config = dict(
    d_model=192,
    rope_fraction=1.0,
    qk_norm=True,
    attn_scale=0.125,
    bias='all',
    optimizer='muon_variant',
    lr=0.0104,
    warmup_steps=37,
    decay_fraction=1.0,
    final_lr_fraction=0.0,
    steps=5655,
)
Each number is 128 + 24 x the weight over the matrix's rms, rounded and kept within 0 to 255. Layers, rows and columns count from 0. Numbers have three digits each.

# layer 9 MLP up, 384x192, rms 0.0842, rows 133-181, columns 0-95
119134114112144141151116139138101108139135095127127137153162109135133169133151154145116117101092123109123095120148172103143139133133116161179145104114119098129120089094114146115147106130136105125148120130112149115080136159150136126135099097166143162131114094147142090120114131128111124111
111116134148137108108127102163086126150136131132148187090130127132154126116147146141175113181124128111167121122142158099100125128136167141124125148117111147154147143112101105131090135143111115079175129128105141130112107137144133103107189127144126130104133139135151160122147145136158102130
112132139161109098143123078113122136150141145128126150094113132106131133120149103120126124150118108097135100113119168143165102154144066179130100141112171148111150102125112141091143103136108119117119097124158188100105130134138186134114128131145095141139143168126174147130085106137141139141
114109108108145131165104160079119142170085114092125160139168161134113165128142119170148177125132133112146150118140111122125148104122096115144131120116123136111139129146076131163117135114165153140127079117138091121114146152089145124133105164144082110137106115168080119140137117162152119141
140127128159132152135123112120135140165113167109135123133125135167127117106143120129138113109108164143092126132127153157096133133107107125131131115151126136117111134172116131138153184105120168107122121132131098155140135153157161122127088129130130127166095154115118125123104120096121124118
124116126135114141150152133137126126123128194115092140114105153076128169141119142142122115175134189132142129122131104155115143132129138110110117123154126157110090101104091155118128142145098116115099170120084120129143100104108120140104144127098108121164094124148129090106091121139134151122
121115123117128112070116128130110086138134154116143122089089129127130176087124063169182126151117130129127128115104160134117128156128181144169140132183134161115122083171117132142105122141141123141129075121153143141114124154116159104098140139139104140116130135098116143079125163093148138150
096148175139150125137151145109117152104138173144120146164110112099143175121123136113131154135132149133158145177153117160140086103123097166084141139103117127129133105157121141102168128100124130105130088128097105083107112139144105091180140132164127194120083106148100082116097117102147122135
149120132137098112115123108135124116133123138113154111150134117157094121158153109080117156133149129172156140109069094130120129079123120085120098165115150143131110149126123118110121157136102134072148118067163128130096103172153111145114116167137131117149176090087138143123168135107138129192
088126129159119109150164163149100118144116131052086138134151143180111140160159120138114140121112134165093117116158151135110107109112115142138125147108108115113160134135109114117102117109120128121121153131134132148074152137118090138144100146139150085130120092122125120145135100123113069143
093160106174153119147132160080112133096092139132108098141135127166080108143073092145134107156114125106133159136106134134149142117177140135119118108132089130116131120141141157127107108170127118093132143119129137107078113106138073133148126141121132173117106104127142075123130163175114143103
135104150092126179070150122070132104145107090142160103113126159120165154101116102127141141114114130095106133122143148150119139047164130127107136138122110124117137135137098163154127159152132121129137124144128111138084139130129143124140085106149101134126147123158121163138143142118124161188
119189085107124108120165120180096104112094155187135136147138123105152149115148161063097112147099139099138092124130139119140112124101115165177128143139135096134099128130125094148106132154110118100092146098100111158122157102127110119124157141115090123180121133129103130127124134133106083104
144144134120122113128092102153148153142134127126130140155123117117120086117120133130078119137127104091117141146133140108128139097172161104132115127107115124075153126089098133136123104083127119156148141137103130095131149146164130106106136180168126154116131152103168114119065160132135105113
118142130110133137134126121112150120133166152090088090153125156151165112126134139095192145153153137152148143117119145117105135117123159107094134108141117111118145157121106135102137096148080139142089143102107153102143135105126115122070130139162165107105143039131166112124141151138142137152
087089102149095124146102163147168138150114100105118137096118134166106167152116130139130123109097171149107118103138091141150143159127111108146058118141147105110139109117125113147112140125139092111134153081123159131062134170149112127086082125086148159150182155127128175119117158124104115141
145144116128176114149142150117146103130155122112147170126114162167150143120130154129086103097090133121149121117111097148140155094133133132127135100156105163170124078102141155135132117113122132138178140100128128127097144075151120130090138141100170133128132147104120100107124186145140098158
117168105109156116131120137148131109125155119131159119061137136154130117137092148091131123129108103131102101126170134130155146142138104089134109126151101069153181150127106116171154139128132123098155125136135114111116118116118138116150170131093143121183125125106114135123123092127133153129
098152150130140118131116162123133158195086124126128158172148112125148111113123124151167148130162158177126111152166103099134158186112111124158145115131175112108132116161109117141122086137125119129165192139145090128134158172124143081144067128124118176146097098091137138137155107092145145119
158152147139164135092109112142154139114117159124139083129129111136150142161109153114061177090157126114119129113108124158121096107134161207127093146097145190126160146126157106123122098136118202162102142121133117124109153144111126106126132119104147114109088150112129124113127093146072127149
154151135146140176138144106067125125123120115133122109109145105133092134116117165154135134151123103125130142111154102177169133106125129117141101099138123109097116110161154146091105101096098153129157131123141142152115134173083074114129107119149124132139107128154124170146146154141099076135
184147117146163186147107127156134099127153142122109128126139121131137126174150125108112098165127121119123148114158114175164139156127159129123171123132183117089126146121152077127148128134123153151176075156156104147083151107149113107106146143136110097147129116120105146106102103119160107125
078144144140119162097128114100122167093102130136160123095117159160180137147096083117106136094160181137134113103153146108142053098120159136152136083111114094164080121091128144078096100133112128157162131147132144125158136135076155157103138105068112124158113157123177119118148142124117171097
107134114132131107137143127118173117093139196121152165134119141132156146121143089093106160155123136128125113118132094106155132155115088125127141128142135109146097116099097159134092146122129149132118110105146150141139126101158089081150103124133150135132115147118134167122130105151103145118
101134144114106092094092103104148129153114129175102109112129125124053144074110129169120103152114099141149110137121129116110145131085107097151137104146150110141118128173142133128133103126163127106112126151093117062124122121128114132134143161125084130165090165125155116158144149140126175110
145127130115147091122124116132109130129105178106120136106103129108111100118150158108169123141142105155112121164123141106155209123115130132122162151115145167127134121133127153138128112129103142112095130161142154117123165120071144149137087113103116132161107115128103132160103132114175144102
155134111125133135101104130135126142136136115147099128097147137204176133090137141161196126137104090118156115085128112082146121122121119148116134114115140144139152141134155164118141138126161129159128166146127175167115152131125083153136127113124133162174113131106136099121143179114120152167
131095114141131164131108192097127134143176140129122106155142142151103133174082143140123157129136117135149097113130111123143129150069168164158166110166124138093120106153092137192133147134095148123124127091102075149111117101129098146072103125134116115145138091172126120116136138109128120145
135108096131124088147124138119131107143141129130123137144181119080169123154108167161109090121118112131183158124145099146083124122145136119161123124139122096139142132106126147126138096101127136132155130117140107140140172152120073138077148127180125083150120103158131110134135151141174127110
144145111090107123089168149113141113132107100079094121109144148109134112193124103135116118121121143122096154147153142159173114082126147128106137099086143091078104157138153137116124102126120142132086147115153152112146094126091110114172141142117116125129138108090108087162150117111136148097
143142150108122154138138140146134106124128125161137071133144110110122083139128111122085121151120129116141147084109054134154118090070136124132097142168155106107121165128113145105118154114142122083120146129069146115146105109137118132133144079137152133136132148144153128125162165161126165167
122130125137121120114161169100109102129152137105118106095133125098180139192158132124112156167139090179153111120162112143148135169140119098112106091133128089129147125168131122139119109158143127124118113147112111095134130105126128120138128154127086087148146164101094097153108092154134094149
157143121129129121133114102127113112143083117164113104092129074175131112135116136134133085138110131128122127150132106167110134147123138161114141178173155148109151143124100135139112128131112099133102127081133219101109158134135126130114093131102112132080123109151143084152158128125151144104
128110154102120111123097110138154126122102119125150176139134164117146159128127124136150152125134131105144204142095105122147136102169161096131128120120147107185144106095124082130095119131101108119126121097125108146117127165112135152149101116135113154104165121120147150152176121114119130143
149119096130141133146134150135156154150147128176112102148079158120144154124125136142144127131167132091077136164160108118128111162135124145190115112159113076110107123137120133113143139140095113122086134144135153127116099138142108157121121127125097128136126130162087165147141109159099133182
136115132118090120120131124128134181130143119132138138161134141102149095169088197153140121097151137119121104151094135174106148111137091126115117145066162178116120119173143135126116149125144109106107138091105132123113111170125148154122113155146135102124131178130118131147074165136170121128
159084124113097090106117115078160187140137158126164140106120099139127124122160139120109134102133146128096188130127132103132123133123099146138083122106138114148110095135109113123108125131124093126157111092158124153121147142128126166116089146123176128140122121116129130115153156124147125138
158133126124128117112177130108147110173093135105098087158106147136106100092132103132114120097140124157115097143097174137163116123124086118114169117144130085118070098180118089128088162101106145154124149127152123109126156089140100069097146133144102141146118153107111130116163136128116134109
128151116134108147155126131094127102132119129109071115156134126138141124126151146143165106131111087091124120125114094129144077165088134130165150088162165140093127119144166140120130117116113130109153143101121130122195105101165151136161093149151126114090131129087145090092149103073123125109
117149154160118178193128113159137126161138119106154139122107113132112161104104126113113093137161135163118087116121131133079126115089143107124123098128137114124144081100135138065096140089126099154147143123063116124158128131087127146100124135146151120119132137126115096110149155141093162094
144113152137114163163167109095095102111117105132114136099128131179124121109107154151141129121129123133138126147106113109116078087145124125095104127134086092133118124134115125140124152132159108140155103140140144098164115147085125152160122086185127151140098159116139120092138125147090147132
111129111147133138124116127135119122129115127116126133113170154126131126145137131109126129134117124132115121122140121159114155157101151106110096124080116110176118102103141088174153146133175111138115126186081145109133147149067146168095125144122124103189135128108116094091086117165140118111
156116109121134102146110135110158137115129135119105127111103152140106106109104140125100089088164160140083106079113122130119111141091130147131123125098127118109101122154125111098103173128141112128101091137127141119137091118150114140143139154135164093103132123120116162146154172164112163157
128128125143139094179150144158106137132113141135109128191120105128160131126154135146137127108154082131145119108102079151129128138091110120130099129107139178135145132134159168142131136120141124097156141162089149133125159128115150146106110139122148117167116165086117106148121131123178133091
085138135122127104143098133098116097092160117110115140122101170125130116117111107128130117132166109137129124184135157138123152096105122128124151110120119159117124158140119132092085112108130084115137113150153139121082133118142118086079119134131097112187115120105131159158105159157133096148
138118153157151120123141140123087104137130168104149100122161097165125171152123129131146171141120130132112142070147152116170115112086153068171131141100101110102086165112134131147062116108130112137116063109140157088114145142106106139118141128122115100117127117137123095146139155088063096129
100136128223127154124130142165129119148156143146109124142170192078132128122121094134142144153192111121058117132153137105143169127129129167105119107153148115130144124132150205127157113169141171118100151191130139143165113103147128131128144168143102098163114103142101142153108134074113170143
120097111188116128127128118116133121118128147145105146123128085144130116126171108190104136096129107135201133143115125161138144100110125148104164134115094140125103099152097155097142109159089109176124117157088117108134150127129155115096137103108131121124137107108174092145127151171150086151
085128142157136134095103085155128107104117151172102104134134126134107110134090116138150129127107112149100119150133111125118107142114188104157114182172104129148131137144099142138145144105118125087118149113137181115097123160133091096129134120128082142135100117124155144148184113082137101131
# layer 9 MLP down (transposed), 384x192, rms 0.038, rows 133-180, columns 0-95
160143097112126139174095145148128090138130144117127121126149163164153092127128118161135119117091169112123126129124135146119135140135096145085121084100120125083114142138149127124140108140117136119122146130157121155141188131127122124185127116089159120102151148126087138098132122100086160174
114151131142122153100109176084138116106153151097150100126104158125110108125148096139144112122125101141090122170137114112149118103117144129081112082060112107076175147101172094172087164118083111126128092164080142096073133134170144124110129112157143121149118134145139084105173100107107129123
150162059171133114117134131120164206115155129127168118120122134105091141105091144149106164136133120120100134138145123171110117115113154119151137123130109130092157126097103140130135131101076137152111137170105094140159117113110109162118157142119105081113141110147096100124084178112107151128
126147125124153100160075103140117075109080160144136186124104133100166132092129139085138104130106110150118142138109131088127136177196106141151164122116131170121119144117095127064137122140095104132133142108124127132152115149144133138104163136155108138147131123139122132124145162158118090120
094122092116145106119156097142146174098160134124080140140130074149112136126126145110129094148120122123123115146111136089120163145119149136161117152110138146124142118109125126147109119115177117179144152118165104103143146132119112141094096150132100144105120125079149124125075118139078066138
144142147101102171148125141125112151128120120159111100138150136138178076113154164120125154084155176087145128159129144116118114149147093083128136121124141132192096114153189115091131132128099103110171131130171136139151138095168124114089119138099112087158118134099165162089150102129106131127
115145113090086139100110165135095116107137113105099140137129130146164120179130168139128101102113119146105149139133169120132121169124088107156141098111156112132134116112163135119136134096177077090118171133155153085105104111123130133129164133136141122149123144113092119077116127135149104122
126127117131142109137176124077164135090149110143150138084136146105122169119122083127101123133126075123163121099120115102182136091163141149098120106112178125110100116143117169145121176120136192130143133140157155138123087116152157138113131148110096118101143127127145151143108097121133143119
083118118094111100164118166110128162152078126126131118153104125096101181139112154149129158128151137094160110129110121129133139134138088142182111136121115153154145125107130139128189105120100124168119132139116129102137137128115112112140122153105131121110112119066067110081122106114095157124
142142124107128070102126151118126109157146108098131153104129114160116134155123132102080150108100160140119170184149139170166137116110111153120137125127079099148126110158125115116141088132109150108145113098100172138115103143101078127131115113104081100119149102086139147170162142108129113087
147131147146110139169131109139103155130183098099113148125168133142093153115120124127144132165154107163154133145129106167118133102142142121139113142111160112089089148151146144070117125123150107137109145126131114123112097160143146066137136153142160108113129098151166094139108121175174160108
100158094143075136091121117130118131125159117132113121130121079125122149161123120143124129136133186083078143115083124104118170149133158146126159103084128115129139128118106099121125165113103128107101171151113134131138102119128138174100140135129118161158120162134128152095090122179191115141
134089150138131147137128152136186109124156144125141145095120128120124100119125096102141126141099097146097110068159173109110098090125072143107095101167124151145128161139129087088132104136157160110102147135136121100158148124114128152169141115138107167129144156117137145152154142120160171129
116100107150154157151079152152109131166177157104122105116125133112077081087151096129175089173131154153137100163117103129130113116119090133163140105140103154114132157142143148136106124112125163117134146120160086139125126140131135149125134088102086141096125122166119108186132132128152118131
103113183123149139128157126127089164146110133147136129131127110101094129120144153107166110090109097099124102111147110125166172114108118115087133148143142096129136138161135108125097149126129142123109103159124115145144119137164168097090113106117151136156134093129170091090143144122096105154
145121113071112124104119131171147119164202174113129141093132089141146138138135032174152103138093171094138101125166121133145107127116101104173162146111130140139107150076119156082149123167137156130157141167148136104123144162106151133139125093119116108128135112127117094155108161123108108165
108116119162083113088139178134107146130139114134066119168113121071113158126111087112136111163097107108117153115125118127148116103129154109128107070139176140112163141092120086096103119150149118151110120133159104108151105142099129128204089154160115144142143165127142142111146160115167164116
098107144106085099167115158084128118160087176108132125153152127118119123094186136122173101121118150113135106112109153123110129126121145148152124103127130178137151105128131120151088130135070136139126133129131152133132106132130083127097093160164128094106117148139136100139147137146118127162
150116135091126138149140129133111116099128129096169143073132129157117087112137130152179100115108080134154123122138108178124065153140132137155139152093161118167137115080075137136098156143128134110113144130130134126160144134125166112128146145129076097114144111139069111155149128140131117154
136107153118167113178182142134097085109093120125080128168137112104171151139143094118115120134118120137148110110119172122125102151084154106120140128130114108122118128101154123146142151136178128163128157128136144150142165125137129165150123094125179103154138135133126156135115111123115184108
094137132106109120134117169129126119124116124099115103112113135143118151116139113193109064131130117084158123137147113148134156150144119099149139107147097123135177141139110122149174156154119099124095155157127115098129162122125120134163101128108130109114165102112120101152146106121157117166
114179182088103169130099101125152117122127118071133116102128084105138150138143117109136108154093127092181153087103140098142137138099150139121127112156140121116170139080116141102128115160172124109124129146161108144097151098185116093137126089142118147184129154130146083149171125129140148184
145149125157156148110153049166135097115139154090136166071112144141128117092139135088113154119150157130108120154165106136137134141152148113128125155126173105117177150134168158077175119144133109122105103154104152097098145088122091139094109116173076143138140096091092138142120110150163114127
115128116113121149087138149130146138116144169126141115114098125112104142169130132150099153116147174166129089097152189141122104112143168130123135129120145077088151137128129169129114140098105134123130110149121180100123165133097102139099069148135132157144136123155127127131125133131104127154
136099099142105140179131151158148101126118143118133118110094122120141126081169141152145136123159098106168131158089105127096134082094149147111103168160118119155119119112119124077155117114110107145083135155101197110098127142135114095134129144158149171146140162162083129129117133147120137103
138124108137125136148131099120166168125164136101093125148101109170131111104149155095154201129150171106144146108186178125151123141134186081094127148129108105129138130110131098139151131152125111180114135116154136122141155132100122113105142138138187169118145086125132116163128125130149138135
112087139136138095109068107156129156131114114115131142121130166099114107072109147149122157182145136129142111142110077179102128095147108113116084135151118145104162122105133115108177149112140121086099134118141092107099119124123173128095121114107092121122108134148155136110141167142114151184
148145142116112108116162126141192135098129103155118152086188138151180171127135131137144104144118103097133140138118115158148168126141151114088111161117159175085125155115163112109135144177126115118127099145082112090146116126136163123166114128104142141129162122159146125120126110127142125126
122137164148123126136173156104126152099124116136151127072157121132136116182107140146132088085125108106119120175110080130125105129132134158106127136111113119123116124140160178170147134126144108129099085116097125124089088115122133119130094122130136136132172151145069153136105147144102148124
153109095121125121129147173142171179121095121121116183121134090147148121202115105143135128148140133119122126142171185167130076152116132114136079138101079106119119126133090153127131113083125147075075115120141119115129110148096090115087116121171124128091139117167129097129096119108154177098
096137127121133148130152114101131134156160082128157133121100157147168131119134072133140139135108119118109117143130113116139136119152160122113136124106137114124088083172113116146166132116163090129138066113131149114173141153158099121062148095112156135147157120115129117139129134100107090100
117141117112099149158158136123120154183150127113125136126118153139106091126146145168123147108092142123119151104124130143168093179115133167126085125126134145106144114118129158107135151117076144159092139156127133106134110139152139154122137110082164115139124140132149081154123133096142124120
137113130162156119178152170166123146140122118122136119096127118145125148138104123156142091111119119143147150112153170112135128141142146121105075126125166139143091155150143144149094106143156167167118160120123097126132130129119127133155110153093145112134146071159141140122121116120126148102
123136147160174110093121098126114123161112131114147096160138148163122116161116119163111119090160106156186139162097131126127164125170163164111101136104134077128139143141140099113132111133120146142127095152138105116111174141080128042131132079185111110106078148139136135135156125109106159120
094165173128139140136139117148102152120094119099128090113081159093135150136130157134169154110138111129152127146135111129114144149125120148128119158076134110122146095106126138120149097132136152110150154126135152166072083135105136134143126097104104116087102136137151152158172104173119145154
103127129144149101114167134102133110139119102107161181158118121107146102123103118161172107095142140125157112127152139070112092158126114144140117119141127131134084136155093132148158137101145135181133099171120162096102157124146126119117138083137169111154121169155132114127136109116106165114
150133108085139093119148118132158103132127116103154075115130123166112144113144137153096145119122177116157121112098139130092100141161157116138124157135103138125154087103114135117134131146086096131105145104146089139139146140094146114088108143111108095122161128151116131114142113113127052125
105077155108143087124140107122113198119137200121169121140154109105150120134165103173124148151111133146177104123111101146089147117155109153184080086152115153127127177163131135146118139121141133171106123134167165107176173141145131139122169120113115132131133152128138165154150138115157118109
135130164139163138157066137097120123154163106096109122129096139154141141097104136107128116113137129128182066142114166087140143094113138120161082091129118127108076124150146115079112134112083138091091129103150120127143166121146147139120140138112122146164096187122157123188103146108166103147
183142104124168206171128146146120096110108107125131143105117148142086122118134153110128123121168124129146140145085115157144106104155057146106158152122180168145150171133158093154125120134143180143118125159134139069128086126135101111163118114118156115145137121148128133137128144165111145148
154157116084139156173118094097129105138109194115133119133121108103153125155115151144101163121122136118118162153148106122116134150115122140130118083142129109148158168125127132134145097126087129102113155122096115138094128131140102195133117131106137092124149117111145099131126134098150121104
106153151131120101122132145134080110126129140113129104110138161127109106085149098171128135154123097129165126133142086127135169150142087152122098118139102160160134120156111155160149105193108089168165123134111095094088138129107148158117124137121155116140117151129129102109160137105175146110
101124120147144104120179145065158128157111173095146142094135115099123108119152117095148145135116098115135141136143127164144164081073144117171106152099113162121165083136115147149158161104135132097089134193126176135145151159073127115175134163127094113104139123158180092144122130134181127126
112090141147138154092127133116131137100122150103146124135149142152131094139097088076147127109131113139142137128150108145110156097101173139157126123134108135111111109159168108128144129107150128128102167113126095163168101100140106181096124104158112156154180091114104121113120097149111137122
092169103140101098135138109112139159111113091150053108112126129116146141132116127126171149113146159132106167133132116143115120123085152141112096192095104141156135113081117113138166117090172109126145109129083192080122135165164090118114123127134176148134129090125148151119109087112121136110
092149098138112111144118092143159065149166120073138106144109120113112098165122113154154149121112074143124162141112211145125120106131132098147070111157161145120110164139124089122101166159121131150120127092086128152104124097136157149139148129124146149139100099088130111111112123089155173136
129116114129128127134115149135112147144145162110151156129098124124155129087123170129105091171113086130125151089102144124136154147113098165155134162134143113147108156111118102132124107111144143162138168119102129151095098107146086157162128110105126110091130056138135137122144150120162119115
125142121159122109139098112142148121094137116129082128112141115114147150161132153092131122114124161124168149146149149115130153127142103151157145093135124164128123142165113113123149130088162119132118099143130167180127142107107114154140113126154131128099117170122127093113134152166095160172
# layer 9 MLP gate, 384x192, rms 0.0835, rows 134-181, columns 0-95
109141105106146133094119117144086116124130134168109143123121135148119133106142155110141150105126137164047149138118192127112165156100137149144103107147098166116134101136174178123106118118129120169090116140174134071152080092150140091113164160125161133104111135156103119154157132134120128104
159145157147167098073131091140129104091146131101143119155146150159115121108108124154161107133112133121121119172105116138152139111153169106140080062121117126126133121126112108108132161100125151120126154122128108170131102132092069179154131122156115135119103164128117108131115100117107127128
120115145071183156127087179176127123117166163068148122117133103100134143133131123075169101151115144117080144127139113135105135183138174156104167156174137109113083135146137154136112163135125121106145132143133162109109174108079105125129114134106158113111124179116127137080110127133110152078
124091146078141143141090118134133129130157132150174090168126101171163127127136123148131101144085162169148123140136120101127133101147106130148103156135108128145159134133108135082129137135143158094152150165145134094112100112093118088108163129120142139130149118120136159132118141133140153143
150149101143112121128175088124126125121141144154143153121131161152147135170171110097173099165171106132101165121162071102088141122138139142147080136146129178075140148096080139132165120158154134096122155148100109148157141093112135167115135152118157095084129107144143120131098108119112114184
150119152114148129135108109154057095149093176149175165106131137152156124149101144098135153148138064133138147109193143118104146106111126120117137114117128120106144138117128077161097103113131083143094139121116114123160100164121154114119142125113121115098155139149130156158136128118133098091
106132147106150109133144083115113123152133127138183116097127120114112124141099079071123126142111129175095157097129163096119117139164134104163157089131115154072139105093090128173076196156132152119158164109134172121090127162134126123121115142115092139122155129154127155121160167157142137106
077114153122128111157157142112174132118143147104096129156136123145117173146118147132105085146148131162144129160132140112135153131114114130151147131121129145139125144073103117130131131126152125129103120150125090098141121138114075087133111120129177125127123130106059123128081108053162141122
128122142153109140085132098154139120158168101129118128129119163162098126121158086137138136121116111132152127108118096143115160137124100132128135143148131151150138205111078140099139113129178138104094164108134116145069161140093115146087146182157161137154101148138130143106111095131175156130
160107123112108118154171148109115129122142196094136093150117157143115132157102138120151123139144170153123135143126131122123150100131136084117184128134149094157119115115125148128098112107119104139123108117096157112130176130115138185135118126114130138127088165133141126112120115170143134150
137153149101166098130117154122116123110148117104150118147135182137108099112131140106162107114121109117077124122139155156184118105117121124114124146099158129135146143109132118107132160180187130148169115093120143102111168178139141145122125088125139133109160124106089150129104151118123142137
080093124130125126126155140124162133122109089116073117150119114098140110120131120158095070121181143125115152157097124105170105116147156118094126144129120154139074119168120132118139164116121157122143140153142133119131135121150128169120071155127140116100097124121171138131130125146147146134
133145098140156117145118111122139152103134142098129123120158155126149115097089132127131102106152111169108133119174093130132130105123111147113175097157145168119111123156136124141134125144136147104139127110146093125162149130158120107131135108116116118142104143089113139152089117160151119165
141126138160163143138125134134131144129118140130126145117083167126104101112145141118150135134127101115133142122126132094122128128169145122161122138140113110108135111103130106133152140151125131098104104127136127114157159125163125164078166143121169093150132132076151122104113109121136109154
106099136104084105111138165106177100148170149102131134131120129162127057129149173164136179094136098128081070108117128097180139133108112107108141132148147169115198098120106207173134146109139128174083144135120166109136113150146163139135128156099156106103124165167151120141131113125150135104
112151168115144131118156116124130143136160104162132132117125136121137179140130171166109157121123112128153125141125139130161128130085131169140074141138132131105135148087101134176122113103113119114136155106154117156140121116147094132149124164106146182092128126163185160114175100135140114132
161131122149087140131132152126115133092107142155142143115133118116105141155116134139153122144133131098131124160135102151088208162133100144178133086125143129129156092075088120154111114138100121112082122131147128158127115158138112138133101105124119099116121121097110129144155090163155142135
133139113117161124182127140116161163114111163145134167132151124119092164112137172116113071126169094140154117084126114079141117096127174126100097105090135130127089160094136140117098067109139085136119130151130176125159132125118076124140154120134162147116136124174122104120109140128131117154
144140134128134125125146126163067145121131111135089181106110103141155139107119088118120119155128111155149177136141135128151102117119146091120124111109139153121109142109136129132141110140094100121157106085107083152094143102158148105191180153105101101121162155103111119153130134086170163100
133115100130138141106133100159148115091096137110116074137140128130157119144103140102121092130099101060166157154117159099121168128120123117122122160119160118124092151181116144121102108123109133138094145145138110160143131092097130145111135193138116102153126159132178118148104140101126193116
061120101159171107119123136127195122107152147105102133148100139125130100152113155122145118140123160104125127128124158091069142086186113092108126127149107116108140131188092149126148135154087162099163126093133091146162114151159139148166109136103133106138102092131113132127121108110094124140
168158132163159151114124099126114110105077126116162145143125110130118102160116184067088122127084123146153077144109139134122141173109086099090102144131107136194114110122124119113121129157128136134096128105160092120125158106118138143141146153143129126153098108140128126151143104127209146118
156169144161113098119097104144117142118134130137160151119120145155121136102087128108103102181141113121101148129116105162122085145118154186121096105138128101128117137132133129116135110141099160142109116134162084127129095089108092110118102115092154149160176145155131156132098149110107123117
134144116132130137090142149159151153124090134113149136115119124193120139127107102143115099100163098136146062088131104096137134083127155112081143075109103112145101137150151137106135150143112110136150140127140098144111131107155125116141145119140180151116123130086136122116146105192166136156
113149165126121139127145129156105126118083086150143085159134123130149135165119116106130109115136122193104120133144130121129118139107077128103131130121170175140133153134144115137100113153128116117092141134141106124126122117129115120125146121168139113120128158122183125115109124115125112108
096085140129074098062133147140129111126110161127145147124153091086084158127160155099110123048128136160160115119158152139104102127127110120090137089107127171114116174151142109152154156084089160137081119123151126113118128124141125151137103118124117119142099133140152086148147130142172138129
131149117130113144077119160118101108113151116137121147145149129135096170158126138112195135119107101167152113144127120135150133140075148147079153100152145143120143163182109101161150158118097094098104096093103099129127177083142085078108155132135129123124135159138136139140117114077115099171
125097127146154113147112099135127120069107119096088094160158059114129110116095137127133145138133127139136142157093143140113152121136107132144143180099137131115120142147107080139134128092094115143126135111157128109142135103152107155134156164113109125131116115121126146119109108150135156088
106120119139091125073085093146134140147126137098118081126142171137149118143138190085147095103153103132139117101076178168176099086143125120097099101128119137125085138118127162132107147136144136139150131156179124124136150133080113111127130110115149128112139123101078127126092067139104108153
166164137129137156121126142121109151112117157150122137141087092144144099082105118096155138169100093113117104173111089128138145097123131146120086086134138156121107101076119133126140151139126096156171127140087196099133077124140120143101116130124143114159118163093148104117151116145125130141
140143117114137109097137104158094135111154111105119167137121114108180098095088142120146097152124098133111128152150098136184108137132120119138153140142109111130129155119096111105115091178141139116147105124108100078086115128127102118126141108120150077181106202123149084141101099159115120139
165145129122134130106111119128151098152152111144121163132111123160129140121068149140109103166168086090105144120103133170166095108139120126087122149142118143136119107138156149152117140137163135164147127117123157133174180132123172136133114122160107119147177103154128174158092117098125124126
103127106136120120137158118130172151126181124117137104140128069138127166130149083139112124094121134114157177130130074135112137124094197144106128118125134135110129086124094108104113148127166121101134088150124118134098132121160142094164103117125127136104151152131142127133120177136126129118
099126107112078089140096128126161097107133192133097109088134080149108130102159117134089112133146109130169137082077106130129187132130126144091104112122152122137137136119156146149099166107198156112082118064128126136106140126161108134117146131106113154115103095104118112123141161172074119185
147159166148116080136136121124159099138148115120161153124141145167068128153109108097140103116121133118131157161108131093128126094128114135120134096110129160059141158058147109145144115108114112137126170146129150108128153077149161122131139149145150148129123134131116090115133103166116174140
126110135108149118174149108095119104118155109083127080103109106134123105122131153167146087150105174105110131160124122125127089108112122091123128156144135096132145109137101116100109086163169128122121117128109098144093149142154102135171100096143170126112147124103138148093103109160151110109
131153108160106106111119108162128140145113138144146105131115130140120116151128137132085110161122166132074094140115127147169121151145147103137095154119108139092118119113157117120136116167135081155148183125105146164157134139134102122097155111148142166130132111160103116135130076149131134156
112147119151117107137135090179124147162147144094091135104127123116128135111132128110103139172076104135128130109184132117098130133158135117129136106140163089138123165157087067098107153118163164147089133125110118130126148109112131114149099068118143154153105143133139123118138100129119116138
158143141145114159148117155124114142136144116134149131139168100135096146151126114144153139151099132140159169125061129141146138124121147146106146157148126090113146161120121098166142089105163078116161133088151126100163111135132132104110161096125126173092088166145114165109128155141179131122
141113128105116145118137143143131147117139110125120160103121126090089130134133132122108110121099114102131121096099158141168143134130085106172111121136144130093112123109143117112131118149115135111118155135143120143118155128151160068127105143131155103140111100153092152116098111096145151139
143127146134111088137142175135133114119139114125136141129117128166137124076113157153132088147139119132140133183108108111122101133159137132118146111113154131130149140127110090104116115155150123127112134123089107119106140150158157102147111121112176142089127169107125123105121146125141159140
082102115150112166132113161088161153135122123098160138164140124103106115153127167118133133172112153139179138132157157139130121164086113124139147131137138096147129178108114139155104128106152182105128169107139152095119126140085132081124121132060141128133113101124132141095118133134132128127
092148133138101129099130128136145096140135130095145140130130142126143150068129090089134104100137106104133158141124113138169142104139204116147210090165105126099149124109118156129116130136102135172068125087153067153144082155116146116167077136105077135128144102171122118124146110136122158124
142108149165183108082136129117130103143169181141129147106152140129056126121118184155113133128076085136148154116142113130095151129116133098138156137128098162138091144124085164151142149130137133135123108166139078190104163130153174142114104100145105119080159132142072148138087125127131163146
152133121128129144105113127126147162133101184155088146121123096101108104116085125099150114126145180083131114127127119129111107109133099125107159142110104141142176109106121150111132118076125157156136135142131155095150152137127115117122107109127144152166144122139127134127094086159137142123
182131114090106115154148080134121134109087120102158150158185106126139159189113107113107182100101118123147149090161143142123171146147140118150109161152100108133136169182104142076116132087115134145120177141159137132076153162126105121145113149161134154096139148134083133146145085119198129129
110152108145167157119137113128091131169114133108138126157085124152106098128101147091118076120106149132133087124102096109098133147141137140097131153149111122173082113109103116132136137136152099128117141106145156138095095157165127102153123136126132125140153080114115140145131090148145115084
146085150161118173142176125140114130114143130129123144158140105151132101141116119117145110141133111140159109084109147085171112131107149106120137170117112202104128170158119120137121111132128092108139128113144093135138094106110148128101127166157168161059106135056120155122106127099125082147